config = dict(
    n_layer=20,
    d_model=768,
    n_head=12,
    n_kv_head=12,
    head_dim=64,
    d_mlp=1024,
    vocab_size=8192,
    activation='swiglu',
    norm='rmsnorm',
    norm_place='pre',
    norm_eps=1e-05,
    positions='rope',
    rope_base=23500.0,
    rope_fraction=1.0,
    qk_norm=True,
    attn_scale=0.162,
    bias='none',
    tie_embeddings='early',
    parallel_block=False,
    extras=['local attention windows', 'gated attention', 'a norm inside the MLP', 'capped logits'],
    init='uniform',
    init_std_qkv=0.0149,
    init_std_o=0.0,
    init_std_up=0.0149,
    init_std_down=0.0,
    optimizer='muon_variant',
    lr=0.0169,
    beta1=0.93,
    weight_decay=0.0037,
    lr_head=0.0158,
    warmup_steps=0,
    schedule='wsd',
    decay_fraction=0.625,
    decay_shape='linear',
    final_lr_fraction=0.0,
    batch_tokens=131072,
    seq_len=384,
    doc_mask=True,
    train_tokens=1084000000,
    steps=8271,
    dataset='wikipedia_en',
)
Each number is 128 + 24 x the weight over its row's rms, rounded and kept within 0 to 255. Layers, rows and columns count from 0. The size above them is the row's rms in percent of the matrix's.

# layer 10 attention value, 768x768, rms 0.169, rows 312-347, columns 512-543
size [108 105 106 108 107 109 102 109 115 116 109 119 113 113 114 113 110 117 118 108 112 110 106 110 115 118 115 111 111 119 112 119 113 119 110 110]
[[132 172 154 137 146 108 110 148 141 152 155 133 115 172 170 113 123 131 125 108 146 164  91 110 116 117 143 128 140 123 173 136]
 [ 87 142  79 139 104 119 129 100  80 158 169 104 124 153 130 136 136 135  96 120 141 109 158 138 113 133 121 135 115 135 126 176]
 [152 120  99 129 118 119 122  95 142 133 127  68 122 138 107 189 116  85 121 113 154 125 142 150 165 124 112 112 144 128 175 133]
 [135 145 175 101 138 133 107  79 113 140 131  68 113 114  99 120 103 131  91 110 164 157 127 125 118 113 149 146 147 124  86 100]
 [101 159 188 114 127 119 127 128 144 111 174 134 124 117 152 122 160  93 126 130 138  77 144 165 157 142 138 155  98 117 104 161]
 [102 135 112 140 100  80 139 136 150 108 153 136 116 117 119 121 150 147 148  92 137 170 159 150 157 192 137 150 137 125 122 126]
 [154  79 142 154 174 145 107 116  99  93 158  87 136 125 114 112 166 137 151 104 122 100  85 135 151 114 126 136 115 117 134 112]
 [155 101 173 136 118 129 168 176 114  75  95 115 169  97 133 109  92 132 152 114 116 154 117 153 113 122 176 144 140 113 140 152]
 [ 91  85 162 154 121 139 143 193 145 171 163 138 194 107  99 152 138 119 116 147 108  97 111 114 129 130 150 111 117 139 114 116]
 [128 105 102 111 110 140 119 144 107 145 126 162 105 131 149 114 169  87 138 158 182  96 101 108  95 127 141 131 124  91 144 141]
 [127  99  93  92 124 106 116 114 151 167 110 152 131  99  95 134 147 171 134  93 108 165  90 109 128 108 134  83 165 124 112 129]
 [128 160 113 138 147 124 103 133 126 163 110 127 107 153 147 132 120 155  95 111  79 115 134 112 149 105 117 161 161  96 110 131]
 [132 133 120  94 124 111 140 108 126 133  76 158 164 160 125 144 130 131 165 139 174 129 146 136 126 148  82 123 122 194 128 139]
 [119 155  73 125 149  80 103 113 167 107 148 110 122 153  54 144 119 114  97 132 115 126  89 197 111 141 142 100 152 141 184 114]
 [105 126 102 125 137 157 116 124 102 109 163  83 132 146 156 112  84 152 143 169 105 130 145 112 143  87 117 139 181 171 130 172]
 [138 106 114  93 134 163 153 137 129 124 178 120 132 129 153  96 117 171 129 151  93  99 108 150 142 160 105 122 123 135 148 159]
 [145 145 124 135 116  78  83 129 166 161 155 125 125 103  56 118 160 143  91  77 147 135 160 126 135  89  91  85 118  64 140 116]
 [164 126 155 145 116  95 106 107 121 183 113 134 114 140 162 150  92 115 115 120 141 141 144 110 117 157  94 143 155  66 151 158]
 [130 120 162 123 142 119 138 112  96  93 130 122 112 158 155 138 119 145 118 107 116 136 147 125 131 117 151 123 129 122 106 124]
 [ 91 151 127 111 159 115 133  79  90 123 150 139 159 180 140 131 107 143 170 125 154  95 121 124 166  96 165 104 116 123  99 114]
 [ 97 148 141 130 156  99 110 133 109 121 135 116  85  94 100 164 131 155  90 118 115  81 150 130  73 123 115 120 125 151 137 145]
 [122 139 156 165 161 124 114 127 118 113  91 153 124 102 119 127  97 122 151 129 104 155 123 136 141 159 169 124  83 145 124 141]
 [103 116 147 163 110  86 127 145 132 129 115 128 121 103 134 165 119 166  82 149 134 127 128  63 110 112 145 141 106 139 112 105]
 [151 101 101 138  56 137  89  96 121 172 122 137 156 124 123 101 108 129 147 143 103  91 128 136 143 148 134 121 111 127 122 115]
 [114 136 134 131 116 105 121 162 147 114 143  93  89 154 121 121 150 123  78 130 120 117 136 113 107 132 136 115 126 157 110 153]
 [177 111 133 128 123 119 149  94 109 112 127  90  77  71 174 108 134 117 129 130 134 142  99 123 136 101 138 105 117 134 118  65]
 [130  70  70 152 153 144 150 107 187 127 162 146 131 122 115 200  80 118 161 115 116 115 106 138  97 171 130  99 147 126  91 132]
 [130 120 102 133 142  62 140 113 174 106 125 141 140 115 110 116  88 118 133 140 137 153  88 137 154 120 155 139 146 120 102 149]
 [152 112 178 121 134 109 123 122 119 115 136 155 108 128 113 119 136 152 156 110 137 111 105 169 112 118 156 161 103 124 124 106]
 [126 163 125 118 125 149 127 118 120 116 122  82 102 160  95 158 143 157 123 148 130 157 116 153 107 138 127  95 173 152  79 160]
 [182 130 110 118  97  98 105 140 121 148 179 117 128 151 118 111 125 132 131 117 118 128 112  96 128  96 102 147 112 109 134 143]
 [109 137 132 151 156 125 114 142 144 132 142 109 130 106 133 118 109 152 125 127 146 138 105 145 186 103 142 132 135 122  92 139]
 [142 149  91 161 138 152 121 139 142 159 154 146 163 140 125 148 158 112 112 138 147 135 121  77 101 119 134 121 128 137 135 152]
 [109 113  84 136 182 138 126 149 139 153 124 140 101 151 111 132  99 129 138 139 148 123 102 136 113 127 154 101 159 122 169 119]
 [101 101  94 130 117  73 140 153 149 118 135 127 141 126 113 150 159 117 113 131 120  95 105 160 120 137 151 117 127 162 134 136]
 [ 93 147 149 158 125 127  89 142  92  89 172 112 166 153 172 107 114 170 128 151 161 145 163 141 116 134 146 102 151 180 141 126]]
# layer 10 attention output (transposed), 768x768, rms 0.162, rows 312-347, columns 512-543
size [108 105 107 109 109 111 106 111 113 111 111 116 113 109 113 111 109 112 120 108 110 108 104 108 114 117 116 109 113 114 110 117 111 114 108 113]
[[175 103  82 119  94 102 149 136 132 153  83 140 147 100 140 134 159 107 168 118 121 148 116 130 107 140 109 106 137 121 134 123]
 [121 114 170 155 140  96 111 144 144 121 100 110 138 145 140 146 134 108 103  99 142 143 130 131 142 134  79 150 159 161 160 167]
 [146 158 152 131 120 125 136 101 164 168 105 143  83 122 124 108 204 128 108 169 136 118 154 143 122 128 118 132  84 107 118  89]
 [149 122 118 119 111 157 106 129 116  79 118 118 149 162 118 117 108 109  94 106 113 152 126 135 172 119 111 180 150 112 103  87]
 [ 98 127  61  98 131 111 156 135 125 135 128 116 109 139 153 119  84 127  86  89 148 113 115 140 129  95 120 169 156 101 144 115]
 [ 44 117 110 162 146  91 109  97 125 119 102 122 141 124 158 171 104 112 137 137  74 138 122  87 155 119 158 102 127 156 128 115]
 [110 124 139 107  84 154 125 128 171 126  93 102 143 162 133  98 140  97 107  80 116 107  96 134 164 154  86 151  97 139 112 110]
 [149 121 167 141 155 128 128  95 127 120 154 121 104 145 125 178 143 119 144 125 115 138 113 111  89 144 128 143 130 103 142 145]
 [ 82 143 145 144 115 112  96 155 129 145 130  79 125 102 148  87 111 129 106 128 109  99 103 137 142 150 143 129 116  94  87 133]
 [153 172 148 149 135 110 159  64 162 120 132 111 115 139 119 121 115 126 102 129 131 128  94 176 106 120 118 149 128 139  96 143]
 [126 116 141 106 141 146 123 117 150 113 106 123 122 134 145 114 151 128 125 157 112 122 146 111 139 150 172 127 151 116  75 136]
 [122 120 147 108 125 152 106 125  95 117 129 137 103 148 136 134 153  90 143 109 101 135  96 114 156 116 141 146 125 128 110 149]
 [129 115 117 102 150 160 113 105 111 153 165  98 102 101 146 148 151 117  96 132  99 118 127 114  79 100  95 128 128 179 176 146]
 [147 125 143 103 116 128  99 119 121 148  92 131 149 129 125 153 131 158 121 143 145 121 146 113 116 130 137 149 118 116  78 119]
 [139 144  94 130 180 115 121  96 110 161 121 156 130 104 122  99 130  96  86 116 159 132  94 120 139 125 173 149 117  95 134 187]
 [108 137 125 149 163 112 111 176 109 133 174 139 145  98  97 143 131 116 139 119 145 107 147 113  56 111 128 142 104 174 146 135]
 [153 173 123 105 121 176 163 104 156 121 117 107 147 104 123  97 130 108 129 131 108 133  98 106 131 124 120 134 105 119 124 151]
 [176 135 157 117 139 112 142 193 140 100 146 149 138 133 180 116 158  83 150 157 118 100 135 135 134 128  88 105 167 136 142  99]
 [152 120 100 118 132 132 171 122 141 129 119 142 110  96 167 133  96 124 159 138 136 139 176 144 128  89 135 147 128 110  91 129]
 [136  95 118 153 134  70 125 151 125 141 120 142  83 101 136 134  68 125 133 113 108 143 155 115 121 112 100 119 154 115  94 121]
 [126 136 105  84 173  94 115 145 149 111 147 117 118 138 157 139 164 141 157 141 154 146  95 116  84 130 134 108 126 115 133 103]
 [132 108 127 126 126 164 132 154 148  97 112  63 154 122  97 137 160 119  90 133 107 125 126  99 132 152 137 151 155 121 119 159]
 [190 136  98  91 158 122 147 154 114 140 111  99 117 116 116 155 139 113 152 107 142 178 102 145 158 190 114 154 134 146  97 145]
 [132 111 122 120 132 156 123 131 129 133 136 136 151  54 155 105 165 137 103 147  96 170 123 106 111 121 112 134 183  75 114 145]
 [115 119 142  97  88 185 141 106 154  87 100 118 119 108 102 174 115 151 134 108  98 124 144 143 123 132 170 123 142 125 166 145]
 [107  98 119 162 135 129 169 162 152 123 154 150 115 136 105 121 119 160 152 109 130 133 153 131 103 180 100 104  87 138 150 115]
 [153 139 103 130 133 151 139 115 104 112 128 101 116 102 120 116 160 154 161 107 156  93 128 106 107 136 132 136 115 115 124 101]
 [137 118 110 124 146 100 150 166 164 137 151  97 103 105 114 132 115 154 159 105 122 107 129  95 133 141 121  76 165 112  81 127]
 [120 124 145 158 133  76 104 185 128 110  86 150 112 166 117 129 132 153 122 127 118  70  93 110 134 135 113 154 138  83  87 124]
 [157 139 132  84 118 128 147 121 143 136  75 148  81 114 133 181 148 152  97 108  97 123 163 117 115 101 105 125 135  83  78 118]
 [125 184 137 122 164 100  99 110 168 127 144  88 103 125 156 158 117  93 116 152 109 113 124 145 130 104 112 122 137 123 114 118]
 [159 164 134 163 121 151 136 182  89 103 120 139 149 119 124 114 100 116 115 146 146 113 121 146 129 146 133 175 173 135  89 125]
 [121 202 144 160 127  92 116 162 132 118 114  87 122 159 126  99 145 156 140 115 121 116 122 119 144 121 122 151 124 139  69 102]
 [161 136 154 135 113 128  98 114 133 133 106 129 173 115 108 128 138 131 102 141 116 136  98 154  67 157 138 189 152 110 100 115]
 [100 134 135 132 156 147 129  92 101  99 145 135 121  97 116 120 107 149 151  82 162 153 126 131 131 162 123 145 114  92 117 137]
 [133 157 118 202 128 131 125 103 101 187 125 133  71 147 134 108 164  87 110 131 131 120 122 146 152 116 123 132 126 111 186 137]]
# layer 10 attention query, 768x768, rms 0.154, rows 320-383, columns 512-543
size [104 107 103 108 105  99  98 111 110 113 109 111 111 114 116 110 103 114 110 107 109 113 104 109 115 113 112 106 110 109 103 101 113 103 111 105 106 111 104 108 114 109 101 111 106 107 107 103 106 111 108 109 101 110 109 107 107 108 108 112 104 103 107 114]
[[157 116 143 120  95 147 120 150 106 152 162 119 167 113 151 167 148 103 127 135 100 115 125 124 148 106 101 136 143 127 138 157]
 [105 104 131 148 111 133 158 127 132 110 148 132 116 111 123 155 105 107 136 122 123 125 135 117 147 129 149 134 126 131 101 107]
 [127 131 118 133 143 115 133 117 111 167 139 142 123 103 133 162 138 112  85 109  94 115 139 141 103 156 126 104 127 117 130 124]
 [150 143 164 135  80 123 157 125 101 120 132 154 151  89 138 146  97 125 112 115 128 127 112 156  80 149 108 135 172 121  89  70]
 [ 86 125 134  84 118 101 139 170 127 146 149  94 107  91 123 103 161 111  92 162  99 129 118  98 161 141 161 128 126 123 121 169]
 [154 107 128 135 142 154 126 119 142 144 113 137 129 104 106  86 128 139 132 141 109  89 170 118 114 162 116 123 126 144 171 169]
 [129 134  86 122 144 117 158 154 104 105 119 121 147 125 129 169  84 120 132 127 140 169 131 133 150 134 127 187 160 166 107 106]
 [115 143 106 122 126 115 113 117 134 126 118 118 132 122 117 135 157 116 147 117 164 157 149 136 106 131 142 113  71 165 150 127]
 [109 151 113 154 119 105 128 139 132 164 111 119  90  65 156 160 139 131 107 141 158 111  93  94 134 101 128 127 117 119 130 106]
 [161  74 103 111 114 112 112 128 155 132 115 140 116 126 147 100 135 134  74 138 132 132 137 142 147 116 129 175 118 107 146 104]
 [145 130 148  68 148 143 126 117 132 151 113 140 125 158 113 115 148 178 128 136 147 153 103 140 166 117 176 129 160 150  95 126]
 [114 199 125 163 159 138 147 102  92 128 106 167 103 144 174 137  60 103 113 180 169 165 121 124 156 148 150 107 146 141 126 136]
 [ 89 163 143 170 125 129 115 132 111 108 136 137 134 131 111 103 150 107 124 135 131 138 132 102 146 140 128 106 128 180 136 119]
 [146 142 123 135 140 152 140 132 145  97  88 168 126 149 144 106 138  84 106 163 134 119 128 149  94 127 150 127 166 175 120 132]
 [142 150 110 127 142 109 165 177 141 136 147 131 160 155 148 163 103  88 134  92 121 152 107 158 109 138  94 201 142 108  95 133]
 [142 109 133 111 122  99 170 122 118 121 151 116 131 128 136 108  96 166 121 106  99 127 129 149 134 129 101 129 135 124 134 139]
 [116  96 152 111 147 167 151 158 138  82 132 134 163 135 113 108 116  99  96 146  98 128 110 133 167 115  88  96 150 172 127 182]
 [132 120 128  86 139 118 118 127 119  84 137 104 144 165  96 120 118  89 136 153 148 128 131 125  91 106 157 161 163 157 135 146]
 [ 85 114 111 109 120 135 153 138 169 109 133 103  94  97 121 144 148 134 151  72 115 141 126 120 117 153 136 103 162 110 122 117]
 [138  68 154 106 119 105  92 123 174 142 149 111 173 112 147 152  78 134 133 113 120 142 109 130 133 109 147 136 156 153 146 147]
 [105 104 145 136 163  94 141 122 140 139 147 159 107 132 145 145 129 146 133 136 119 159 144  99 125 105 126 163  79 135  93 119]
 [106 151 114  94 141 108 133 157 123 121 157 149 116 133  95  97 153 163 108 170 159 149 161 137 144 139 125 109 145 122 104 110]
 [110 131 142 125 144  99 152 145 132 123  98  96 123 127 160 131 118 164 131 152 117 118  95 174 131 141 184  99 142 122 135 107]
 [132 169 166 142 120 122  97 124 124 138 107 126 108 160 141 176 163 136 105 121 112 135 150 140 108 134  62 121 128  91 120  79]
 [144 103 103 152 145 111 117 104 149 164 116 167 118 136 166 114 146 158 141  91  75 130 141 153  86 115 135 121 160 169 142 114]
 [136 104 106 161  93 177 105  93  89 136 118 167 115 156 148 152 159 117  76  86 147 150 134 156 131  92  95 145 130 145 115 152]
 [179 167 149 162 130 152 139 119 115 131 110 107 106 112 144 127 125 133 174  72 124 128 147  97 130 130  89 131 122 152 116 123]
 [106 136 134 118 149 118 114 109 108  75 115 157 178 103 116 148 127  90 123 106  99 114 108 139 120 134 119 167 105 120 116 103]
 [109 146 148 132 141 129 141 136 132  99  88 112 118 143  68 121 115  93 162 154 143 107  99 110 115 122 140 140 124 163 127  86]
 [112 145 119 152 115 186 128 165 173 129 148 139 127 140 130 131 119 130 108 126 181 138 158 115 132 163 105 126 130 144  93 102]
 [130  89 136 117 156 139 184 139 145 124 118 177  70 130  83 148 147  98 124 111 139 139 101 104 149 150 171 101 143 124 123 148]
 [120 139 110 124 110 153  98 129 166 159 154  95 142 161 128 126 120 151 111 116 105 123 119 109 112  94 129 123 117 123  74 103]
 [154 151 102 127 131  97 142 118 145  82 129 135 162 124 163 111 127 101 137 126  83 127 103 107 157 137 141 102 141  97  92 167]
 [121 122 154 128 131 120 129  94 166  95 151 147 115 106 133 151 163 108 130 136 115  98 136  71 137 115 136 128 134 167 135 108]
 [100 162 128 145 114 138 117 205 144 124 134 105 119 151  63 157 158 121  84 108 149 136 177 143 152  82 170 114 152 137  99 170]
 [104 163 112 193  99 146 148 117 107  90 118 138 115  83 133 104 164 109  92 114 106 111 182 121 127 152 117  75 137 125  84 184]
 [127 115 104 101 108 104 122 132 168 105 106 125 174 137 173 137 157 141 122 132 109 130 124 158 123 111 127 146  95 148 117 120]
 [109 165 105 136 175 129 101 149 104  74 147 103 166  89 127 139 121 127 170 157 101 141 128 105 135 131 132 147 121 112 142 106]
 [114 154 134 131 135 109 120 127 110 178 123  91 149 124 124 179 118 159  87 163 161 141 126 128 106  89 140 123 118 156 120 122]
 [127 122 176 134 135 128 109 141 112 151 161 119 188 108 110 126 160 134  92 129 172 136 117 118 133 144 135 136 110 131 139 112]
 [131 167 136 105 141 133 130 170 145 110 145 104 129 115 134 133 105 114 193 137 123 148 123 100 112 114  85 143 112  97 133 119]
 [164 184 117 165  87 177 128 135 123 121 144  80 124 147 121 154 149 109 102 106 128 102 125 120 155 117 135  67 148 170 143 152]
 [137 132 146 129 142 118 165 136 119 144 165 174  99 144 120 126 125 127 150 133 107 134 141 119 107  85 130 150 123 145 124 120]
 [127 142  71 182 152 175 166 101 125 126 112 139 109 171 103  91  96 110  97  89 116 139 111  94 138 140  87 112 175 128  76 148]
 [165 141 102 112 148 139 114 127 142 171 124 112 154 155 115 150 143 187 102  96 131 164 135 126 111 105 166 143 147 110 140 115]
 [112 123 117 141 123 142 174 155 139 155 169  84 111 164 157 127 169 137 157 169 201 171 149 166 101 152 115  97 138 115 122 116]
 [139 121 133 115 104 145 130 116 130 145 131 148 116 120 124 108 166 109 114 150 139 132 116 126 111  84 111 155 115 106 112  97]
 [116 102 144  99 155  88 101 151 124 144 134 167 117 145 149  98 125 142 136 122 134 151 111 183 119 152 149 133 115 131 114  89]
 [158 140 110 146 144 119 141 148 114 143 106 151 132 131 117  95 112 132 153 119 164 134  82 125 105 156 137 132 136  98 141 114]
 [108 129 134 134 112 135 114 121  89 140 135  97 132 165 116  77 147 137 143 152 147 134 182 137 120 131 103  90 141 136 106 138]
 [136 103 115  93 107 113 133  99 138 122 133 111 140  94 118 179 138 136 115 125 164 154  88 118 125 110 140 165 110 140 130 116]
 [145 133 143 138  94 138 103 111 124 141 129 113 119 114 116 120 103 115 146 133 153 122 119  76  93 131 157  92 154 124 115 104]
 [126 141 161 104  82 155 132 103 139 133  96  95  82 107 134 133 133 101 154 130  97 107 107 211 118 129 100 135 144 149 140 135]
 [115 140  99 147 185 147 132 162 129  88 100 137  94 118 131 146 125 171 119 125 101 147  93 180 123 127 128 135 149 111 144 153]
 [134 118 143 126 110 166 120 146 110 105 174 150 110 128 159 125  96 119 165 120 154  94 121 119 116 108 117 123 183 162 171 160]
 [145  88  89 130 120 122 133 133 114 115 166 158 117 143 107 119  84 124 147 134 143 117 113 122  71 128 180 143 141 115 118 120]
 [127 161 124 131 123 149 104 148 125 135 144 139 148 177 102 141 142 104 115 134 100 136 117 144 161 156 108 139 151 111 114 128]
 [ 88 139 109 143  94 131 174 128 109  94 118 132  89 147 130 156 129 126 163 142 126 103 119 132  84 165  91 155 134 157 107 104]
 [153 174 135  90  87  99 112 160 150 111 150 105 137 125 131 122 125 157 127 120 144 100 129 122 104 178 134 139 138 104 127 140]
 [172 102 135  92 144 122 108 115 117 119  86 136 164 103 141 104 108 101  92 100 112 136 115 112  54 134 167 103 119  54 126 160]
 [ 78 153 153 134 114 134 159 131 140 112 149 125  84 160 117 107 136 116 153 134  91 136 156 127 158 171 137  83  91 149 138 141]
 [166 121 146 116 128  90 145 154 109 149 168 188 166 133 141  99 109 170 112 144 138 146 138 149 114 101 123 130 118 104 156 109]
 [102 128 138  61 111 150 136 134 111 129 134 153 144 166 113 119 134 130 133 181 109 144 126 127 126 110 136 132 128 161 135 129]
 [121 160 117 114 138 125 194 106 102 106 141 182 102  97 110  87 152 119 143 104 161 143 122 119 161 117 141 107 120 104 102 120]]
# layer 10 attention key, 768x768, rms 0.153, rows 320-383, columns 512-543
size [102 103 102  92 102  95  98  95 106 104 102  97 104 113 106 110 103  95 109 104 113 106 101 105 113 105 114 102 109 110 106 103 113  99 108 104 109 108 102 107 109 105 105 109 108 106 107 102 106 106 106 109 107 110 106 111 102 108 108 106 105 105 106 110]
[[125 160 128 118 108 110 111 160 148 131 139 100 141 100 142 114 126 105 108 103 131 123  76  82 124 137 119 121 128 112 139 128]
 [146 160 158 180 113 166 128  95 147 170 100 169 145 139 101 113 123 113 118  79 132 124 148 180 109 116 147  98 132 144 120  79]
 [126 114 108  85 141 108 113 122 130 120 115 105 137 144 107  97 141 119 143 121  97 137 148 121  88 129 140 123 136 112 137 150]
 [156 132 149 132 112 144 118 113 156 136 143 114 161 123 159 143 162 109 164 147 175 162 117 152 184 105 117 133 158 118 134 150]
 [124  99 129 147 113 137 107 119 115 111 144 141 109 112 131 164 123 136 154 133 126 132 118  81 146 137 140 142 124 131 136 111]
 [149 104 130 128 147 110 156 104 127 192 133 136 134  68 139 146 134 144 160  82 101 165 100 128 155 121 152 113 113 107 108 128]
 [157 140 157 154 141  91 160 143 134 121 120 108 110 112 135 110 111  94 134 105 165 121 100  98 135 164 107 131 146 100 157 131]
 [138  80  91 119 125 112 111 117 127 148  95 113  91 106 142 118 129 135 123  65 111  84 146  99 130 138 125 157 142 136 133 157]
 [122 135  68 122 165 121 155 123 119 163 136 113 132 142  79 131 158 125 142 169 119 117  81  97 111 145  56 148 112 104  57 110]
 [135 139 139 118  91 105 125  87  97 142 108  98 150 110 133 143 114 173 133 165 156 115 120  94 135 110 132 155 141 147  87 113]
 [113 126 120 116 101 160  79 133 112 123 108 151 150 155  70 109 131  95 116 122 138 122 105 117 151 161 113 140 119  97 139 146]
 [162 124 169 151 137 137 118 141  91 159 141  82 146 172 101 134 144 107 160  84 177 134 134 162 134 115  84 100 132 106 122 174]
 [132 109 191 137 127 134 150 116 129 180 107 129 144 148 128 106 119 128 138 111  99 118 118 165 103 147 138 146 102 106 138  86]
 [127 157 137 143 144 155 145 127 119 180 180 126 154 118 139  96 140 153 146 168 129 152 113 132 123 174 124 120 140 127 133  93]
 [115  97 110 113 103 104  81 110 192 106 154 138 184 122 124 104 117  97 136 161 150 115 181  81  99 115 122 121 103 175 114 135]
 [126 133 149  92 140  97 102  98 135  86 141  92 146 103 108 166 161 135 133 105 103 121 101  88 116  90  87 180 137 170 110 132]
 [119 143 123 151 157 125 154 118 106 144 134 161 104 156 136 115 130 133 122 170 155 145 124 171 125 138 103 150 124 171 117  94]
 [111 145 120 141 160 167 156 118 119 103 136 113 106 101 118 141 148 138 131 154 116  71 109 117 142 161 139 130 118 146 169 114]
 [140 133  85 128 132  98 159 165 118 126 140 107 133  94 104 151 112  83 147 123 168  95 160 136 124 135 110 139 154 120 114 111]
 [101 129 134 122 151 114 125 135 113 144 158 145 141 119 122 131 127 166  90 122 138 142 130 136 131 135 166 147  88 137 117 149]
 [ 94 148 123 153  89 140 110 103  61 121 101 107 114 129  97 120 122 124 138 121 162 143 149 137 145 134 178 131 148 115 140 140]
 [160  94  92 121 130 113 128 126 125 130  97  91 119 164  98 136 128 163  98 140 117 127  98 116 116 136 158 142 147 189 133  65]
 [140 106 112 125 138 135 180 142 157 103  68 101 135  94 103 133  89 150 186 164 135 117 123  89  88 110 177 106 140  99 149 114]
 [128 141 134 130 111 103 135 122 142 115  92 120 110 153  94 142 140 118 128 119 131  95 150 122 112 114 147 123 196  80  91 126]
 [129 118 146  95  89 134 146 134 166 126 135 125 164 142 131 135 142 168 126 151  95 139 155 128 132 134  92 157 113 119 129 105]
 [153 106  62 113  98 118 149 122 174 105  99 146  96 100 123 140  94 118 113 153 124 142 114  81 124 110 155  84 159 142 103  82]
 [119 121  97 123 114 112 127  99 127 133 173 135 148 105 155  74 127 140 124 150 133 123 132 144 104 145 115 169 133  86 149 160]
 [130 127  91  99 118 155 156 105  96 104 173  86  76 113  77 146 107 116  98 114  67 129 138  99 117 113 144 124 127 103  74 125]
 [157 183 147 130 111 140 173 122 135 113 142 143 137 119 139 131 121 122 160 176 147 118 128 141 172 163 124 124 156 158 127  72]
 [117 102 107 115  70 137 107 117 100 142 121  73 133 139 166 161 115 121 163 127 129  80 167 114 127 142 128 113 141 105 106 104]
 [124 116 138  86 141 104 111 107  93 164  89  73 104 148 107 101 117  95 109 118 133 139 129 115 123 168 130 174 159 132 101 124]
 [136 149 132 125 107  85  90 119 136 130 126 123 125 104  99 132  94 145 129 149 159 135 138 169 129 140 100 112 160  97 145 128]
 [125 147 146 115 115 115 149 136 140 142 150 129 134  95 144 116 108 125 120 121 135 104  79 106 145 114 123 105 149 133 115 129]
 [116 162 124 133 130 119 127  91  89 161  87  97 118 108 134 113  92 158 115 119 134 179 135 100 133 137 130 130 112 111 130 118]
 [123 134 144 111  87 159 122 101  94 170 118  84 108 104 165 122  99 147 151 145 164 105 133  78 134 143 139 130 109 169 138 126]
 [142 104 129  95 120 139 109 116 112 149 166 116 128 139 134 125 144  99 132 115 120 129 191 105  89 124 158 133 164  93 154 125]
 [122 157 119 145 148 120 159 132 109 123 122 127 139 118 117 166 110 121 111 144 154 126 140 104 140 131 164 124 147 125 122  69]
 [110 149 135 164 143 149 186 143  79 134 158  85  87 117 117 137 138 101  87  78 131 153 122 104  87 123 168 149 100 154  97 125]
 [123 114 139 139 109 135 164  97 148 105  79 119  64 169 126 149 154 104 119 152  74 160 119 119 168 135 123 110  96 139 138 107]
 [147 132 113 123 141 128 123  79 141 101 123 101 161 109 124 145 103 127 104 137 126 137 146 100 119  74  97 146 108 105  98 122]
 [124 117 101 104 113 110 113 130 148 147 175 120  87 149 136 135 123  88 130 115 106 167 104  92 128 147 123 140 100 151 129 152]
 [143 111 143 115 144 130 114  82 100 125 148 144 128 148 114 150 142 130 117 143 131 175 165 156  80 117 146 136 133 159 113 144]
 [129 131 156 112  87 127 137 123 137 131 156 154 173  90 135 120  64 124 113 152 164 139 165 136  99 135  86 170 148 143 108 157]
 [ 84 132 166 136  88  99 155 144 131 181 126 134 139 126 156 195  96 162 153 155 113 112 107 139 149  66  85 119 144 134 140 198]
 [169 161 104 115 133 118 115 153 145 133  86 112 113  97 101  73  79 123  80 143 100 116 120 163 102 120  87 150 152 161 153 131]
 [110 160 144 144 184  99 131 153 151 115 159 173 142 157 153 116 129 151 109 119  78 105 113 154 160  91 144  89 133  60  87  84]
 [159 159 147  91 132 155 108 116 136 133 134 101 133 154 129 113 173 162 111 117 143 104 113 135 166 153 168 124 100 114 139 129]
 [126 143 118 172 146 108 158 122 135 108 129 103 127  60 147 123 105 113 104 106 119 125 120 130 162 171 132 152 174 168  82 114]
 [133 110 177 170 152 114 113 137  83 188 130 147 136 152 134 117 146  85  75 110 178 130 138  80 122 119 136 121  98 133 108 119]
 [100 135 118  97 126 157 120 111 113 143  79  92 146 147 163 111 105 133 148 143 121  88 149 144 131 147 144 162 153 127 143 136]
 [151 125 111 158 151 121 162 102 118 150 138 121 155 122 148 149  94 115 126 141 147 137 115 114 116 123 138 104 111 135 125 158]
 [116 144 154 153  98 127 152 131 181 123 138 128 143 112 137 190 149 129 104 158 117 140 143 103 133 131  58 119 139 129 143 146]
 [147 169 111 165 128 132 181  87 171 124 107 140 119  99  72 153 124 158 142 132 131 145  85 124 139 155 104 138 147 148  57 164]
 [132  96 107  94 120  91 114 130 116 148 130 165 139  96 107 129 143 104 145 161 128 141 164 105 126 111  89 172 144 149 113 158]
 [ 85 124 127  91 155  97 134 125 158 143 134 103  80 140  85 147 177  92 104 124 147 110 142 128 130 147 111 114 165 116 108 110]
 [114 105  86 114 144 125 198  95 126 139 139 101 127 171 105 121 153 162 125 126 141 106 126 125 137 119  95 149 122 153 127 164]
 [ 89 128 130 155 100 143 121 144 143  92  86 153 131 144 117 115 141 155 135 153 142  91 133  91 133 105 109  86 151 146 114 111]
 [121 135 135 140 135 126 123 120 156 125 172 129 115 121 147  90 126 182 144 181 158 153 147 125 152 102 125 109  95 129 130 165]
 [125 148 119 124 123 152 155 121 167 158 113 112 117 107 158 123 103  95  95 115 127 136 121 152 143 116 170 144 130 102 122  76]
 [148 143  68 137 174 134 128 116 129 109 127 119  83 102 122 157 165 133  96 106  80 165  76 118 126 135 106 137 108 126  73 122]
 [122 109 124 140 175 173 171  72 162 145 116 128 137 150 168 162 124 125 101 119 116 122  74 169 100 125 113 151 137 146 148 109]
 [133 108 101 140 137 110 156 100 162 135 123 159 103 159 125 151  95 143 113  99 115 133 149 164  90 154 123 123  60 120 142 110]
 [116 116 143 121 193 150  70 133  97  79 100 143 126 147 142 123 139 116 105 187 150 142 170 158 132 122 134 142 117 129 128  78]
 [152 121 125 123  78  98 107 157 150 120 173  92 137 115 157 139 135 117 134 151 118 137 134 122 158 122 116  92 106  91 138 127]]